Weights of a small GPT-style language model, trained from scratch on English Wikipedia: MLP 640 tanh GELU, LayerNorm before each block.
Each number is 500 + 25 x the weight over the matrix's rms, rounded and kept within 0 to 999. Layers, rows and columns count from 0. Numbers have three digits each.

# layer 10 MLP down (transposed), 640x224, rms 0.103, rows 547-639, columns 0-55
518518454527476517512515508564519533481490483498497483477479493469502475459502502478531533430495466489494520488493501508526513499487500464530488539499501463430450485495
537496503479478480482490489528544489468496465523474533532498480545457486539539452516482439489513560521477469497514491539506525504536510512481506535495454512504496531499
495536508532470490476504521522537535510494468507548529509510521479536467492466506513482485499456496503514509539500507455515539490480544508478474532496474519507506599509
494484496522425511546488510511494501533542524490502481508549478520546466507528522493520502520488470503502498501497497465521501484487488448499461522516517482507533541512
514477506453471473487479495529532457463479523515540511511540496512441509479515532482534481477548508493530474526503490480475550526477528480537512514473514515494495521516
496501516472461504475489491462506519509503490499482534521526464438462508532505522526531466521472531523510504512517486483472460520504494488503545481527495534473476501514
491467511434495468428491510517457483471505539530509510503462478478495532509481539516516507521542480471487506497473506534502520456502501499463519517535484516497472471499
540512477537460478490552486495465503482484511507511545508474481476538458522546489498486527528530511507471497504539470455513467496527495498473481520511505494481497443486
494513493528529505509501545465451516499507452531482454515513522532515542526501503405486523489463494489427467523487536546485553507491503467519484519468476503479559470488
515488476489484486475516496520492567492534486480523489486488459479461465510489502504537474478523494458508499490522526508555481495525484471513501502495503522442507486533
473495450510518494508510488519488469517475467517460462478475514528478499465509467503536484527476485477477534479464487505469502456477469514486491535520518510452473495515
533528482489493511524512496498516544570512489469469493542529523533475443518529495497481484479487516506491495498497500491478487449468475471510529488495458461491513460493
496488475476524560478492492539507510490500512535549528513530498503490488481497489488469490522503481486531526521494475473527489515556508472454498522461441502510496479527
512518457502512494518542505499494486542482528497441545499486493507540496490527458482461524467530524508488533499533522446489457510495563499493538476506528520496493409477
539514454511531485503506504471531509492478514485490463484507498490493556474553526464569472492546490468495533529506534527541471447502505516468515519486495525510468519477
527503505509536545494488510540473518471541476531464485496543498505542505505516483499487536495485483497502463483461504477502506542453513488486467499520537503504502552487
517537509467490471529507481483495499534448481521457480533490541489508451518485528489475448542439503534521476515470500480453482544486514524444503486487508496499479453450
488494529462548490508482511555480484480455482491453448472480480508494500491503569472495477479480487485472511495463530500509489495499532535484524513505506537515502470516
490539489484508445478473482508458481492548483516493454473449533496493519476539423486510525569454510495481441473450453476496519525470455522507517522485493530483471530454
479564567493529503446550486530530475459522504516494529480527481514499497517504457524512497522512495513518507533495514558520567495502481499500460468480530501546472416517
506525509461514514492481496484522521514478531528513506498487484513484517482486483458499499506509476489446478501578522506489468492510482499474502477498491514511498585532
519511562505508493475528500485521558521461509509521523508550447434526507501454493508525482484513477487497505487488468473529446509484532501485495496522499476515451485456
504510496527501503498462449519475463490523528514533480496495493521523543533479456495483473478494527502501511510529510552534516447471475542462446500471472534488527543516
507479479469482467519514484518519513489535514493534554529553480490537458476537499480529469498500512470516568516511501488530470533522510515469514483550555510516471495476
492489519476512501500468460536506504465488510552466468475483493493488509474467488509507519494494474481517504498530507486478494481544470495494476477487546498490501449522
515516518488499519495510452501510478458502507488485516480480515509500526503498507500476469532484436496487478468480495509493512438478491508491524472541501469534514517454
507487559497560486485467510483513493524475492514532547467547482508525492484500467526456473412511534505522472478509497514490559486529490485483476474495501442477533494529
494484504463504519515544486527529484473450494498496510518444476505499510511495536503505471478499496499465535491500480489451477519510475511501470493554473508513524429499
476522499537515510453501523498458502499480523500510525503532478500475488510483464474501496530506527500533499477521444509557496486489497503486515456478511486515542495445
502498525480517495479517518490541502514535487501535500477461463483472498488534466486489498530510462495470459496508526520472492557472498504505553506501507485514444468515
506506500511490514504501508533514528520523511488489488517517510468533520521511482525522485497481518525489519471530480457464521492517487496482497511480461494504481540469
518480520485485526496494484495532501536493510500507495488551489490460480515488468501495442530566510480570502482514455488487501496450502481556458480502527467502457465525
519514496521457470508465528521509493514473517466481544491511508501458486487543469505503505480517489512502503519451510506481544499541465528511530537501477500538504455481
488488512497497456513524458454514516566517509516466481503484510462519481514501470545480511509527524442497510511470499488500570494447494484522520477456468490515479499521
521521486527527485483498500471457464493465476546487526490534554525500537490486478494517537456508509474540485479516501512500499494498510506502505497497499525499511465495
482545542552500494519451500492471501489484511446532503462500525469481489506514463504463493497512496545473517495515487492496526571516489541493533530503471533452504569512
514496479519499542517535557500516520518493482492500496504487468473518509479534503497468527497529545489455474515500522536472512490449518500533492511518531488498531525482
537481506531485556494486481473481476507514477531517515529490520431511527489513522468486540518487562509542499503461472498526527460455524491484453463539503515532493454485
523492546520490498511446492508496538502467519499505511562475513520520501550498490509479497506449522534496504495538525503485490513496494459489538486500544535511487523533
561501516516475519475496518498493506485470497531514496533522477512467531508453499533459483510454488511522515530448512540483499518510490499509529508499499505504508553471
480500499504495465522513382445515483535503471499458456514492495542530511521497495489504507472509499530491495526526479485500486526476496508494490484513514461469547527472
480498505484529510510515474506522520572481520478519506484482498495494522421484485468504506484482468541525529508474474519460550532473509459518478514501491483518522538498
504488480521515522530499478489532545486562481524512531454477534455506493466534514479504534452554501530476507593521515489463500478520452505527453515478539465486466482518
515507478518452501486480523529512529472539526503488543512495512484508482509435519499521495550483445517510483519470559514511499481514543533500487520509519528473479523490
526468505504525508477526483514522535529532542468469506500465467505489495488506507507502502473541530506523511494489455482492513496523471444558511509466506453442524512462
465518522512508487534528510503510489518511434474495513492465465502539512496501486488527461470528477486483509486530495513515487492518444539511513474508505469491471541475
492501507502489501531512517477507502556460499492512520517514531526509500522528475461489509572438528523484500488485492488531457518466463546504511480457479496499527521490
497519504482522481537545470509495515489464505477469510470462487540504460478532496464435525520529464496528487511528459478498510492511513476546509531529515543494514452476
500480512452503449480492483518475494447494486512541478494496486495503495539507501487466484523527505514529503453518497535527523452501526534487480522491506473454511498527
457509519522502509508496493469488524510459481502533501496521492523475484529542502482464488533473477472485541511494512480501513494514508536507500508493500494475509510499
499507508500498496507445487482496508507516498476529498497506568494472527461492486506508489474511506508513499483494496498500503484521513539472530523487482501470491517512
533464484502497501524480537480527500511445527492468535477474541495542536540502530454483511483478523534492505525500493513484500448484521506476508539416452507455515495516
505520479526546472507524527511499522503514512501481574497461539498461469475458454532536475490480541528504495459492534515501452498469496535485449456481520448486503464457
489512504546555500490495499470492492520539513529482483523522492494493502473533485521484503442514507486554571525495443495496478514490539476463489463534522480496476516521
487522498519496515477549507532493480512471525544464502514522520516504468560498538500476524535513522494551458493539468500446466477506459574476486496507467501495443483457
481488470523514510519509477474471495483557521494487512498497479483516515453483524486499531507492508494535492513497454480478493510459500497498479513517495522505507544498
523546529491540537441466466499517468523490499530532469529504476485499559478487488517545513504540525491498489515501475484506495489522492476485523493472551459489496554465
499540474460529541528482522497544530505484461481515488492499433520529530525472520589495509518454518488486527508499554534497524517472490488507484502512468498515470543492
490501533494500557499492514517529486466491550497535558469522499516489550465442520517493547533540461499505491501486488501523532484506518518504470512522513516504487458507
483455481527533510476494532507445484523515501492480512475494449484494507459521515460512537498492465494464499503454508450505514505482511533541527494535540553460520513515
470530506504528471445492452538493494509527448521446494523498512493488512547490524517470440517465508537515540517484495485474515482494540526489522508518502490546481463528
510498494458542469473515489466534524508526551510428505506523427496510478456493485500478501455483482511501532565512491535504482515516544513512531469524492485467543454515
501500526513490501526467484543499468512474500506508516483465520505507506512506437512496498494466506453506518472512501501495521446465479529524516467469470501482503529481
555504475509503520533535527506451488472505508505506487502470505515519508550540493492454490454528494521513464472516486533523508523519490474477527486518502521470474466452
494453527514499513545509452514532508475507499494514494490494457455506511477480482486485545503475500498499534536506513485476506459544488498524509473514516502505509518474
536507483485542508479519509500501529502482462478516499497530568477490537508507470485497489519509534516525462525504530494460520489540497517472500496498545465477509495552
500487477533485511526507507486503482502497491444526466480517510495469514491509490535477545532462503501518527517492483524538533483492473515457492541496528544492508533494
507466543528514473487516450501452502462489458521527510477522477480540526523485473514503492504493473477516500486494543553510499487495483473493462511494511518453470505490
508478478509506496487486537524485479498520464497494452508516501483462541495519525487535518518477494476441463482494564495492471535521535479510502529490501521426490505525
499478486473489515505517479519500506526520497486527471499515501527510521474471489480486517483494475486503467519488498477480492519523508491494490499508465454502496499491
507512486505419450541531523490497480486529517462504480522523501511509519525458517520509449486481539455505455520509551509467506497494520534486541507431481532509500498477
486510496519509517513456510482464518488534496463531460517495470481513493476458529480507482471482482454528448497475506498493497514476497507482534507505516554483530541501
503523525531538534488492482510513569497559535533501573494544488487547486468491473475493543473521501447463527531519490480481460456499510507497498490482496462473503513492
460495452483484513475509529466465432501494502507484522536503482468532512558476463495525474502553514520514531484529486513506501525492463556542501471503455465503498517517
501535462503525436458500501488501539529530508514506476465503538496511476506502522527509491502511520489500511483474510512499543545536491495460540545523494496483497498517
490470489493481498530494499516520491529497505514481467491457512503494514476498515466508499533467531488533521506499509500537485496471523484539465481521515493546524517521
477490549524492525513499518501536450483494497504444467483482523533532497475469482474517526536457520519500508510500510494504512509514508512549467530543483513477511429486
460511541503504487474467519493505518525505511501517516474521501532535491536499468539524487528510509527501525478490505471514490480493518521507467454461550521474490552480
503434547486519496496532459468479468502456501503544522482494490520475481472474492483507539468535516518543522478529518486484474452494501486458563481481497498482536506504
505478516562532488487474508495478507524520514505506502507474522507495495477452527505501525507499465496486487491518495495473480495425450501526537479493525530511483493512
446520465502490497517537484500488496481487558469505526519540515517480454511554523511522473495523530493469489506483512540540509478491524520495538474471479518516489458463
494488480502502476464508495519525550469558503506497515495497535476498480509470467465493516448528478530502478479496485509500534546458435516512473506457484485491497449519
535525507477440478477445509509527482510490499488484490538440488536538471518486463521494509510474463496517508488502479461469514480427500512485545510468514529470511536540
544520565485479469490539492553451488511478495533512532517489439488507514539508535521525476450488493463484480482502520502471491507471493470513495527512514504493484493529
510489529515499477475436458490503512471564534508565534471520490473491509489476506530495530497536511490469464526456465527513494478513502511509476496521472496521499525488
479496509505541506463487493505512521461467553552534492547472449471526519454476504492474485512468480474544552481520529514561499499503510510536494553489485507523504482505
479488497499528508504518497510511494456482475498476467528489478517541450536535495476471491562481423510469501505552514498489480538500504503489444485503504543529504504501
509513506532494483518503469531511488483523545514527479512534447541476522500481502485487512475545536453523471500502540463551491508500502524519509500525553492481495561456
500519491524502508547528511514483486511527514443526523502509502480462520442506506468544527465549535504517453454482507531487492532494518519543544450471465462444469512509
456480529466517499472510496509500501506505452469505502517470458490475480504509467472436479485465490483450493502457505473530517488497515513484501525491517499495472463502
508522511496465478481458473496451480480474497469528482499481550473501489512493486503504519510505459472475506517521496477463475493487518521549492503505546482460478516458
505502481557516490460510490496484533503546497509510531479489469531495482441476506514507444534479493492489447494475506477483464457525529452491491499513500484480482471473
533486503517494468515470486546520491500539492511523493510487525490463503498459478507501536539493514505511514492495541513490478521476495543534508472501513494525518474514
# layer 10 MLP up, 640x224, rms 0.0981, rows 548-639, columns 0-55
454544524593493516512549513524509449447511504503461478559500468493515523519507508466482523451546486481505532490463472500477510468540483493500515515502479474516515500484
473520514466486455481481462485502510528508500492473517502480508515487536527559468468475477524492534484486486507497503477526517466472515520524502489522469486457537513468
505492513524547466498525482505502504502516489450498490512476543487512526513541529495510462522540511488487516513449468548479509487558499492488499501491491474485524522491
502519492515506490460522509502529443497519522519463493495477503498509522521479495543511467486466470509448474535497495547506468516494496506481504528490506518509500492541
467469484524505510499495513486504535477514502506519488484497507514490521542526476517487477513510482470501535495518530515496488496492523513503483507524497470492476476494
471492499485531495548510496525427504511532525482490511498508497524527489493505495516527501472484466540548516474485522493476519539480501531484491504533524489462499484508
477542500491527523523522527482525517482522492464524501492481516471441469470519528514527465504496529556533468537537519507460501561469522442504540529507490518450500510491
497531516512494533511529511499486439518540501490515491468468555497523486518490510520513524491533484538490536478509482498517514435467516492551479553490490503486501489503
499502562517495499499495496488488461500508505496496506481503510533470520515471513504503507563493475474518500488509510498493502501524520510424498502488515478521547506502
471479487512460467532478497512497478512474517487482534548508478514513496506479504483510463500444474495508524501549555557487489497500509469489531515534468492498499494480
473494502492534530515503499472501534544484501497503581518508523472422474478492503459502455485497493512476488464484485472547539483498499523425471512499486499534494495481
486525500489486519471517533492495467519432490496503513503519516493525503488419504451480521448520475491463480510490488493550449510524509520494553496495494472486514489494
494473476532470517444536471518486476465477489470467509462514542444533497485476505532502467507506504465470486469494501529503507476510533472505501504500504474498503496484
451513509427552479532509508500511496481536478522485508534470515488535511515488518494504490477475464472485495525497433498457510521530494491468464511488447506486532493507
543504471538452489494483524482488512534514515506469503458461498506490542508493535523514526507551521534482529499498493525526450489527515506514509489490445544520486476472
496513492496528504454536490439507474486453502539503508492456513486444487507500477503527506463512526548494463481468471516518510489489508502498473493525451496488477488463
518531516505449469542491461526493480486472517530513498535495496469463472521477523522504510496537542534485487477488503477519470500529540513525523447476530487496518505507
467434463517527489520428510464535525500499491513495502530489517512455507448489485524484520508515524505472495456511508549456497479470506510504487551461477482465489535532
532494487475499510533511476482492496530526469490477522481527539449505489549499463477491532499482423496525468494547493498520496538484481486522524505477572505486486484540
521469540508527508429516521471512471486481532467502511482460482503531454523467488506544481509459516486470455517448480490499485463487515479512500492475473505485494534490
517496516470488528517513466501499469506503482530504492506522483554473486507487505531457489475506445483503477525493479484531510448510446499483496460535495481538495480483
462491531485555497449539509514500486487528482506456529511531522487497552477498553506511493566456518495517515507488520465496524485523527467544482548456468506484480534481
489540519510531518438508507473500488525475493519477490458465499474501517476395502515510534498480478537515466475479448465533514499459500517499499539507493531542476483554
482489498478472454503542499473531488530562494474494499486485489485509459529505476488520529508487480498501474520510521481528498516504497507524515509495491515473461498466
482489487447500524531537466476519488488495587510505519489491527496510495499498512484536498546497581527493566505465516434526522504489436558476471463488478492478514529551
469542469515492487486496502496473519482477493503494554505482480480500499498491478483557475526524534501532502500472498507503503476496508487484527511509535486565491496499
491501506488482476522474535443544499513499499541521506519485509480534499492523477514497476489480521463542511490487500511514537512499460532506529538462551494494560473521
510529527508523542506519533498525464475470544495505499562494519525529509521518527495475501543480507482501530510478539517476510467486494553514504504522466495490499474454
469481470520506514539527481449517487522519505516501553497471540482533514477526492525516509483509489480525483523505553493509507490494507513492517526484500499475494506464
493521513523510499465497514482526469469486508501506500484495560501533510497473491542506518538488535437495501473494558519469494473481505455496511480500508496503504528497
490487500517508446514476485485512515433504512547482520516541524437502532512524483525523526520466477482458505492488492527525516519489492557467471471482480509510506472461
459500501446475501474566492491545498526485508529489484513526526507523505519507496491519465495506483508521535507502422535524489526483500469492495455521481504474525507501
490483481516536489545539492462495524514486479499513513519501493538468482487486513499509536511456548500496531496485478537469508508469482500461495498500484520518526490480
503488502464483475506511544432478486475526501506445504503527529522493476467485486480487472490526487467514513510517495531519475491492555497517478496473475508484484526469
492495546477503523481567548544485429507500527507496518499483495556534486480452514528481480468487484492505521489517521527483512504502519510470462490538509518515515527547
486481498507525491506515521486516504482506518489524477571493469489486515466476489447471485490535535498479509482484469503506497557503499473542495525454465512485520501481
496495485518496458538512493508497532494488526515487482506506517532506543514516508498499482529498523476459544515474524498463513510547503515469483530514488487529491455514
475517506477472479413496458531498433482507501479485525518489501529490432481520522499456480476542532486504511453460526487504500477497478466530446496515484482460528515534
484449560488521527488494516495523507498492524452488526538501514488496498499527519520507506533506512530484511503531510496481461523506542453490495547531492486487511515547
520471494460479526556459513533501474475512495531516544483458528481446562490520496526498504501506436517487490517478525515518519497511572488506511521471514473480496517510
484462505488518499499527464493476522502464502493521487493475501465515498457532467524514444471520492481496509447510483486468501480485496502504476469494558554515487482488
478534513520509527484508476488456454499527473479490494542508502519501460515517476491467498556495471515520498460485462494474502490512523509525487472515525500505509535537
538463482496530522505529486526519508461486556534495546499470496477495536517526512520503485522515494490467537491536487478477449494528481479490504489477491502498491487469
476501474494521533496496482522540464470522503503451525488467501458507502492463495495561525544457513512484505503517517518474524484490498463481530529515535480499525476488
464499559506496465468463480479510490484530531488449477487493505484573512538475497494506494521481507462562516490471513468488517490482493519477489536483540527531550507525
493498492501488539475507497492501506480451521501474539488540534503525482517469440483538514510459480489475513526554477467512473525490510560498479527522492477512487518487
538564468482486515485510517499553495524505488493492468508479467506527501479518530493507510498506509510521458555517487521535517508471488479467485495488523508509467516472
486510490496529455525516484509484467484537490460511499489546521499505478485551503514489512479523523452530527518486535533501473508486555510515491479488537509492499533486
505507498485455477490484499492488524526482504497502495497506553515526512500494498495510492507471504510534541534511452505540487544504497541522542476524458490513500457485
530470520505490519474532492542526442510497486521484505512496518482526468505512499504501502492501493520491516565477495505492499483498490491542511499488494485509492513496
459542452520488488492516476481504510468471467499504543471456451487482539495538497450503454505452475568532513489522506512479460494495487531548504522488509421559507472524
477522505450486478511477477470470502539522512486485453528519529529483470445533502485497522512451535483491506511526482521496492475473477480482497509441489523529536462488
475525530497540533471473521478555488496510520515499482502466517528535467513504454501509499492490497508510505503543533467530493493502494514509519510477537457512468501521
471487488503501508508495487484516482497510460515490510550463512544496524508517459475510447483457496510540480489481522516537497545513538481501475491493540492532492491523
497469461524523540466489507485476524548486487517511461478489484489502509541507444507508473486509517509537488488478537505495533524483438549531499479504530531558497514523
496495467495478488521505486526504443463489484513516519483530513479515516545494485461506502509471529465501467498515521542489528427490512475497477496501540528472497531505
549525476506500539509506498484520500500538501508501511498509458505507489504466525518506562494463507555461515509506517515475492516501506504516517522537503515469487453509
504530521513478526508512505488486535494533471518495507531518517495507471473497507506550488468472528534517492501535497498514510485497545484497448532515513511459503493528
478453514553559519455499451505481456521476503486482504494509479450480498520503460522508505519505519495505494536497487457538514486511492505510446460504509458544503491557
506463520528498476479566492511527460527497489476497451472491495508485470495457511453490537533479510506492513481475488503493497498472472506538486516491533495525503505526
472515590473530498488528472502468480486455442514512492501490505480513528547494497544473486500450522481495500504504487507524458531500532465492489450518453491496548472530
507516517421482463486519506502513503487501539516502498491486488411478489459510517511461489500522473500503505524544530485516508519494451511503499499497513495483491504487
476501521521545494496475513547500494525471492442500518489461494528484529500519512475501506521458512476506527470505476506548520470498509470489471490436482497530478484483
452519489471480517509460505494514512496459498544517503515514467492525468507476499558481480505491513477507485482502443471491472521482493463518495499459533523537490502547
509473500451498506513530496494502455487496553494475519487501507476506508539499492481520468535485508509444477522505505469551479494478486460526493542498462490513495502469
494472532496530520504516455527502489458484489463479489503496489486539516513488516479445502489458479519523500465503512485513455479507483538510526489519525526533569492491
499483514487523530481514511486500470503508470474500538502473487496481459482475527481515475496497508545473520519495456456472511540529506479545518482462471493431484504525
513479492492467509488499464449495507512509527458489491492489525497483440424495494489486495509486512534511529475473501544533492486491493480521554474499484511483521525515
486523556486482475493479513468521479507520554502521496499517505539481472500508455527474467482455512486481478483494497423545510502505466506526482497507511516506477471499
489523454487478480514539517498519477480460471540491513514505498502476490473467480500495482481551477517531509506471525514520485507505465487510446492505524479513520510497
536538467522474490454497497493526492530485495514530487463472532487518520518484472488510518484533532503508495504460473531509541499487509505497478484489539532511485513509
537535501449519466531512480518548482493454494484554503514489468511476493495511505520472542451480526515533472478498435534491510522533508460480510512543441510516494525451
510490469529537420478539506507504457510490464477511511519497519486480515520473490524515506489468487475497459497491475514502527536466473511436491448486520463520487486506
454511504519483495486534507489485515493521523504501510513461506499492475509493504456456542502497505521507512498504521513509439502501505483499496482508478486475501502414
488540539518510520533516465482446471519513518437527492479525510483498515475527492513535507514433541500493512513509487476478541501531520514529520522514517531495473534495
447487503482541532515530505523500488486520493538527513509506479523521485468486487499497502501498499493488477530493495517490476504444488530465503452417462512518519482525
537498535484487465487489468471546481536507526547464489516521566455510490524536561496473477476507540501512553520517506461456496466476535480493482522530507503518481516532
461518533518502493497495475508523455533501496500546497526474499491490504509503517456486482536509501500480494436487463490482510458471521501503474476490512526461497422507
506496509466515522510508488509526517471445517513560511526502504496487532492509484540470460488560532537509492486470469522479514457547495458514494491504459520480513524474
498471477520522508517468527490531525527496497491530498484487492554513487503486493485526529481484514483478535466480474502500497475519494531527498473553470491510498510513
500488466472494502517487519461502476517484516472497510473522504476487522488522508564442438495490478482526520478515489486465506457550495512462511518500511502462525458536
474528448493510477482527447498505483510519496522489509482450531503521499521493470476530501503536527494516526527475548481488499484481541515513495503538463508540537539488
487425464544506472531484487450503538527473536467516440446443491477480473468475470500487508514499529552516537519510495486471481526559514539503457485483461498508491514505
506506472487518529507525492464497511528462488528507521507474488514484482518518502477489502502509491497483522456548464479497492524479463557497494492487513491498526506490
501478514487503500461487537525454408462464476523512475450482527452491498527528509519543456505508455516511475477515529524515528521442495511479486513492550499516486520505
487492502543531533525505493536533498484516538478502555519499502490493486536506503504445434535494464480481508497523451524475487517498511509468453542483470499515542472482
468470496514454503497487475479477510494507500471498491515491494498462510493512505532517475514528516513486474493477497470474508469510520559487457487527507527542562499506
470485482539558495501454544492504527494475452542489517477500511503497522509508486513517497499501525521506465529509515498490478491478478532514480509515486477543499500525
505484477500483524485487487504504502472517510484470510493505476515506472521535487485520552523525527505521502494482516471503459518516514488463490477478518498518529468496
528497450498519463494445503494537474501466544516484486524473508480486458503481513495518493499522522461501546508459486555473534525490514511509502513527483464489482527522
461501495534475487487527518518508474483510521513488478521524488503494466548529505514512490475545506510505490493514492475501453523484535527493499476505547525463519515465
498460510495530547539548491468502477520459452484476475499466478529499502506542490534493526478499521512477467460493499479486528513501519480493467495483527482464512506455